config.yaml
num_hidden_layers: 13
hidden_size: 64
num_attention_heads: 2
num_key_value_heads: 1
head_dim: 32
intermediate_size: 128
vocab_size: 8192
hidden_act: "swiglu"
norm: "rmsnorm"
norm_place: "pre"
norm_eps: 1e-05
positions: "rope"
rope_theta: 10000.0
rope_fraction: 1.0
qk_norm: false
attn_scale: 0.177
bias: "qkv"
tie_word_embeddings: true
parallel_block: false
init: "uniform"
init_std_qkv: 0.0771
init_std_o: 0.0
init_std_up: 0.0771
init_std_down: 0.0
optimizer: "adamw"
learning_rate: 0.00264
beta1: 0.9
beta2: 0.99
weight_decay: 0.15
lr_head: 0.01
max_grad_norm: 1.0
warmup_steps: 559
schedule: "wsd"
decay_fraction: 0.783
decay_shape: "linear"
final_lr_fraction: 0.0
batch_tokens: 16384
max_seq_len: 256
doc_mask: true
train_tokens: 98710000
max_steps: 6025
dataset: "wikipedia_en"
Each number is 500 + 50 x the weight over its row's rms, rounded and kept within 0 to 999. Layers, rows and columns count from 0. Numbers have three digits each. The size before them is the row's rms in percent of the matrix's.

# layer 2 attention query, 64x64, rms 0.116, rows 0-63, columns 0-63
059:534504526492451580457463584487504481563487540503421608509459511537501554532485435468491441427519480475558425536503402533566517403522493538477464602557496487469594492500573498525565440576453587
068:457520620520402502569414441457576535521513602442524472483560502529532516492583546572555473504500440403519533574487486536459469478496459487550512540448519531502604511536497526524554477563431593
082:420460586631494487535495432452520560463600523543559485456517592522528442592492524442457540452507511560507501470505538554577608500459546539525529504507495504427535544459520551506455619500484531
070:367503456510521625465552520484483499466523509506579481439496470543509510510353572501546575543439428523542499492490569535505504547534448531444521499401489458410434547516432511471451469480530444
104:548457460474521415521465516496443417532458453485433603517440458442463526567403470431507555451551462424571534574463579478487471447472475514505442461506626454562481510514508593508490484562537531
080:490574497528448486469503430482482538488595478434471446563527555413541478434519549555456408449484573467427455492565448567533560449497558433509513615588466573487504543504544427469502537457449489
113:446449569483432501539627531494498445529490441481441495626526464455443545475411499479478595479469493486583543519480515468525490493561466448486535428465630457513445571471421503485540455527536453
130:562458459525498343531503512570484473548440473518452597465461440482408518542410441465521556551538460504579516505451477490491460426433438463540445477480541467583519528501494561606484452500513542
075:497528445464538522540439633616499514485469422613532510562596546460596464482494484533563488556489458423531491489589522493455566530624499509540483518466565513447562513512466514487501525518534520
118:457507454476494512516465454540458488549598525430474430466546491382439539578472458519512487398558496554452499482496520460548528545461472487451506602566453464523484492574537610499435581385494488
167:525485488448479498592490455524438535457471529542458545393476521425500513554518440466563486550539540504505568456433519493592557448521503601533531521498524464568562568403402500588559572472474560
105:486400543459492614484476471441491485449578507560564607549470543552530485506492531545467535539495424545516532492426492514507509426509527485453613463448420531490452389419449504507527570577482503
152:480426481504443577455514619479478491536517477411416525580531580456497580412476461525436523519374551510460486518547530542405457462556472441512513469503490435537478523480495495486529440561600506
164:541442515529489485470375507500509564489489514457486550430404535605487508536477474510443428558483517523428469514461411538442508450424533545517484567507437483477528468490550473665511474552490590
126:471486399544461489525569502475550582522510523482413492534497616556495523466541492494460522521439642531527475484501572496403534625525472601539511509436428503457483465465521564501496584499517504
112:531611488512522459535421453491465558537515554445462512424485540386486610523465500399587482552570522468395493481485535463532473506548444504578455514492506471535539572514410597509476495492471527
070:562522455436503461477495434576466444606393523496340504494452476480572487577520535521510507457586489495511493451504481473495476536442435414472507451471460512490495428515579438490508492581498404
077:542501509470466601490492573386512503510455601503461554550476459448450475580527435508578535398555615473553499474521526553458402468539444555493514486568460451528476454482554552467521498546563500
092:581491576394438551526468549527498495583500561463457527434491490472489491612509469498519580387554495468543452535480558572465435479555454513435546523488516415570542463532551523506561485580533564
087:491551470625571447449457476532423474424504440494556484496548498530520503392496558596472439538516514442471547462476514453564531497404469479473452507499407566439491552463482561526406501411511466
111:518498448480475476573585589495486473497469487551452524619484464432462603443529498557609496499545499505532511514481565442522430457558364474530522548429545444566553498436496505467508484528445566
102:471531542504528470493493519427560545446536451493541516490503490544604420517540560463477404511465523507507391480611458492524578564514617560456573563580469523463479523572549442510573531450509474
128:552531483504451434475480452550456499543414518540413526491452474400465513567502420549542569364569512411526531511466471522508469424500453467584489536490531453638506577493554471532506489511522502
081:473528459543456514501382525532464616443492468436542507476580522564521483451559530570559396569549544555450502572455505519479468487453489537461488537510383510379492437546588491510480489488487498
111:533580568490500486444475485480498459522521538402552432530481473502562537544441498459522390450484446513395445468547441489463558482520595474491491584548522445506526575655459518557516511444481470
098:495524432476458539478519532439521484542479530509474475575508631504508546445426451527451466560454404546410551440554416540422508445494544473488502540563465529569586521581449464571575483467494544
130:565543508425500444564529527559466529517424476550529516532601396434515508508471514493536480489584477446482548471500484517468421436575469365500509475473552413510501632429457514449492465518521452
124:465477510615543459547476467464483469562524553498513436492495410504410515544442509573486478416556443537541462508466490473556432477449444424436514551542455542467464465549587541536407501455397427
129:480495484513483417467558444528527511515472617490461492549485433492536452631492428444454531447442587478608547417510530475484550520481526486547458470469635490587517542524515486439483558496559489
105:537489525474553537488553514472575525447518451487503418418535498574502408449498561527543423466529449558489556488549422571562492489468536598513482537585503542466483566534539443503581398393521538
132:460449531486418567452538423439434479542546562437482504510497591520434535513441530551465464448451483606408548449481474504466564520538507426500583543487426494510416465487419577505437567525519511
109:563500527433554510480457533480412496476528409381484555473440519431469529479545481530518519508491482445434427584510571536530389475545413484512506439562496462559472517464473528463532407614550487
124:511468417483518465424480454553479518492529481543505410534468486524540483457552503422440537520530396498528564426621513569441478565391565513533478452462441523501597454591505492467446546517562469
111:463534512521412525425433457627433537504543491517628457513579561495578508455548526575498506488371463471459508459565490469550581486422537509470477507454459519471490516567523463455478496466543437
108:425497561496481557481475410482458529511499523481583390467532524548539472461566600574434481519453475520446494454594477488578589576452548457480515545458424551488478445579461456459482549442482446
087:571522478502591425517513593457556500514514456566431561491495481462454488505446425391549526515584518476539461561422501612395433441543493534473542450511573475505522520430489560477483468516506567
111:544438496423469508560559535457540427510441543505471544564362535467447536540462458388498507544529467478560551430425493440475504499539437449540491482433509520616523471463501539541536490533486611
079:472586569576460485444436457560484534530466529445565452420585472476502415518493543554556529442462543505429431520609507507517528488509500548471461576554528486435426549600524418473522502472460435
069:518547429515528471498558438482554405531439443530410560498483372530469556547436507450534509603522497616566542504437484595573437561485452492553519527522514478541468497497445521537526456545460488
130:554455458487496449576556538486583401527443504579432623542444483478415548526451408446542514536509483508549571497413486450500481481539447459484517501495577483610522499417460532548501458487520546
062:455447480443451448519436610559471503484418533543502525501525550515505420481524550541474500451460426480506566485645511379521435557568482562495466455549480541505544497526548416572527491478467570
060:535530589537476497488627527501454484473442508512500534518457524496393507549378438499485541477571461494491457544421546466527595484562477491393501512539512469588455567472586542542520524437437458
089:564517459472552472537464501377504607500549517578511466460510541550536528499519619516550399481581546488408534482433511468540529619504469507483545488463537461454443475426502509484412575502522505
067:487471420483510601517516516477472505491580435475512471541423572453557530493565537507390503566538451545473501470508556444473511442526505543596446525387382477525603540469542526510427529522549488
068:503526503547427479548388543503527526509445502499595514489525512468512390467479496521439606576449505495462534510559473432519551470514372521500499520565574458506449562558546427522604444498467566
070:467517504513588525563376556515501575528550539534456490473538533443497525482557542500570516598530527414470511543550531537540455452448495556545537432487458511371515400519448452525570418470482548
098:442535573494469563422501574508483425483567501484447456425592507462501487495578446441506608435476490579534453580516482489528455561494601547554469549473414523504562422494546572475529471533463486
074:557532462539635473431437497506471469533518454492432579482487432540453486499498521444526508476492589559516419546431470499454530378580558421481447496546564480469457547545499492494411460565555460
110:552441425453531520497504502398474512433605497475463501521480516508514468477493508404482473520621484565539495551482595610408386459435504535470496440584496535412541512462504547492474529534515501
114:488520507532579463420469427482445634491532470444502420480534488527482420464500535485466461475544548477508394487540541590439486479442533541465440493595485567421512532495615542479417494457516463
088:495474492513539491490471490491464582504496474522565450479532539515480401458528543549502483436545433515548531431633552516488544581462488581449519519607420569397557489569597525503499557488507425
112:495460549454444476558539549473606373476474553527461574512442496456444550517487481510535515521533447528552618477453499427568474506541426464489587500479542507623516471469455445508559489559430538
075:376482537474505548442542577552481495521505625581572412421525464495487453514484583573450532473420499481482542418619493457567538533489538462513536521503481510494503416554476477572546502489483495
118:485557417527575433413474440487468599520479418454483493469549517571567417519534524527527460409497495528461468526557501548446508540494539598494470528549501440418543594605527442485483481496565456
058:517459511494429559498567495541569494517362573596528505520538455571458455522491522549485468467487483492512464491539446479559622541553430459432411560544501464539513477541600484575541476500419535
060:542537521536553503543406656499479516498463491483445528455531450487475539495503507514483551466497559441455412580559374537446530413441527450481487531474507424499442509487509445529535400459582539
105:509484464444494487446406381507415529476552500491547490453505557495589487514501652554489457409539533473458570462573532461476495580436531507499519509500465552478502445555494491420444580455543443
077:460523528527441537500389454539452591486513537502482476453547443447656483479515553537490523522517541485388561464541430500538422534430532513497494581487472532433495407562452444418498491463484475
087:533515440428532447486449581451501492499531419557481591455499455542567495434561523445639511459518463541521456578468375526489488513500573493558530545498552448475549532444521412512498437576501493
078:477485482562515600477461502576523462523552591411534518500551503473438550477443493557518592516416511532559606419562514429568518511449479470472554581434436513503525430585492513489538520421523492
065:562479576522546328498483533575554455473495542521566548443505455447466453514507474438602442509493554508562584524499489516511524515437470475457556452584585564504454497530466482492545611488507511
067:570441540524534444539576487452547500467463529584529458510425460546402530499393501505518447517434532436482492484496480627527485395463504493458533442528584530603478471385462513519529537479508479
068:568475460459507467533548479585569493516496506454402588509466520554517687465492517580545522573486490517498526468447503570522499397537541482485428517457516453540523547580492507463498495562559431
072:561424440522467438472400494521531454542492524532561563533569541482474408436478467522511515482514558541450553522527535472469565440505402423465556515597617508477443553565489466501481518607541513
# layer 2 attention key, 32x64, rms 0.116, rows 0-31, columns 0-63
077:485402542544518481494492540417427480453460536364429485556405558472550560577495517562485431468479550554456429502478487401488543541515489431581529507456515474589472477494447513481503502523591482
083:495431432528461453546475602502458402543495418467384583520411529430463485550515527519515468475577423449572465421558492470489501563440469496510582466567454478442543552470533505513492459528457528
102:581490453588481461510463484526453561520469385430437530519444494531548615535475550492486504513501556514434505508428472429448520413479539446609513468443532442554455547472469482510455410583552495
099:463646464532526514440528469510534532465481512454473497529572480525492527500472367484512509562520557441425450530542475548463511534547457546483397526495460496414430530540458607469468483442610448
086:537457498530488491533509492474511488534391555478443452515560457535390469471469413467517448512551442546537468499440526521606445550500405517486402497531503572453519567607479563513405527487573452
103:520485564435483494462499540531477471486564512428481562511457600422573549473442539467511568476470546458449452467543469470383511449496600539430595454483480514546505431485545467491596461516388481
080:444496533580522489457469413533539507444552540549549407491585445511483550489454482565530474527518593550465492490508571533568488522517435533488428518585519533496397560537447551481427485411590427
076:483576523555543485522539445453519568580487490559492474445609353538401484545450465575512489508529458565581508456531545523510500459505394518471437471553472562465457551562460501512467467428476517
114:502463479384477580423424594460490479487498517507485540470474467477610505469620452461518517486486435491458582566553493424438467625485541583517491490565487510575514523505512485443521524571467480
101:537440480464423476520538468561397554468541468432536512507448543424552519417550545514508431530459532623444508469470492517528534483435508472434554590484442592461449436530463469452505546422535432
142:662429496449472439499528496452497595501450505542448583488554438551392491503523471542489471540554498518495609400454524516471547456527433488460487493522530547529434479522445491554496447561524575
093:466480518500523473562480472426580535553435528495466536427373443640478437497571468429510509515544478420573485584448507509513510525488416545519511525453531505466489519503519478482486517639463576
119:448540521495434591447484494488609461466529514443547459461534558543544547482531441543460586549526494440458495517576595555457503528478525628363530446515421535492487511473563490496481493566520454
122:526476524563538468519438576470501525484538517481518485496570511560458457584559457413493506533532539498488498449467484506485591536470586526528466484484493448448494399532538523569539371599520656
116:441502476495456529552532555392548463536538462382503469484469516463449534430549483467483501458503501493361459510493457451503584669560496537534492503568530516490475449407506555500468485496509430
098:561532593432369546508485485528438579394559525513466490537564515502456592486490538516547498584527539562402495477437554540512467455575481463490536519503464537525458435449446516491531465411462559
113:525483441417452558420461486459494511393559494507542457498488508407628535461527559467484481585439465539508538443563485502523509500419551474471523448381483587500536459520468483427503518448575447
118:424449519425443554447450491479518525417522542556553456527548504482584507449526500507462470501393461563477603421498476546479572539490558544451600494474515521597520461564465406449568528460498471
083:556417564390480547474446493451525503510530564448549479537448526541555511467518556482456436591423427588469509457508438508447470532444547495483559448399516435565490523600518431522534517539527438
088:489539509640501460514578476556445451621491413478456541542484452517370489488462430452515558457524470451544430520532567492463460460467474494554436501579507495473534530418525538465428496496443545
085:579529548432454517441488517504505563540505555563504404494484452619556542533579467510526456547496477473462547477551499552561528540496521535564555490469475476574488371602465541504543516485611432
063:549519519484595556517491586532483467478453422531470445505484510345540579523538486413514525465541487510537497528513506463401464477591503586471493503465548493592561412471554491476541462448439575
097:545431531435455511491527388425529478500523602574485547501510489477544497477464549573490493528488401541505543420612522488546456555447458579413586410488485524513524543500498444516528530449570442
115:505480508405547537459448563536477485423538470462557514511520558452615521446548571486527520513456573543401509508577495485392529444515606440505557496485485448533567415517484426468546464559480547
070:571442574560469575522537604514519478506472548519487527550504529439430577527466417565546478424526505470518531504487555483545444389534473419421577546483519449479518465506496471502579535472394577
077:563454468561517536549519588536520479499534565441547495533487612456387554527551395576441525479568501520445507534507484502505512372496531539417622531507441473523463516504524497551509465457442513
116:622456540399442537549569547531535527483494557589503515496566420481509404487420510551541527562495457505485551584473556571505466461582438551480446526536526480544558562434480510500509521404486514
119:467563427523518389530512442509474519431503568539533565554525542518500439520525499557481440474466602590488383458532414469537481546431519523468540505472499446464431501605574492538533525430524433
103:446523568484514411466570519440502518540566484493430437532558519494505483482406546512433519519427466518504560409622501468407544516552434441442479468473436515455529555501416486514457496403450438
087:559511522533591539457470495482458512538445433559628505474422488460509510542487637464509547522483527553535543465541477516494518381436639424563467557552538510523576481457523480479501517482516513
111:478506557564461522592575484476536539456576501475541497530402564526411457430525583486464534538565519553566480566504557498540536534481458562429528583428422569441434428444514533471512537535490538
094:456638594427511529383414510551487543443512473540480531479536506546517517498471451513539523605488505471528500442492587570575447475476536578377493405489497567522469486508529510473521508509548519
# layer 2 attention value, 32x64, rms 0.0734, rows 0-1, columns 0-63
111:570512413539483547528524551484491460490522511531527412561469467466542451532518486444482418556426544530564540592463530530373562444554483529520607455425519413549502529552479505433484550525582504
086:486509556502470454435523570497467548642462489503444439393440503519469504392575405522417438511440467481489524534442399516536555431475453405506523508493469484499513550546488476466500518464433540
# layer 2 attention output (transposed), 64x64, rms 0.0726, rows 0,32, columns 0-63
112:446486568587419515562504546527499569572547536482586535441328588532566492498520515523561446514542525520495507402432512448503462476482557500587471461478556532535503550498546477469469519462534443
109:569476538568566527453537569460465463440483476518515507546541517476442582514438510431471512549511546513530401592635513434478568567532548540462479478576584556502523499456444503458431545504445433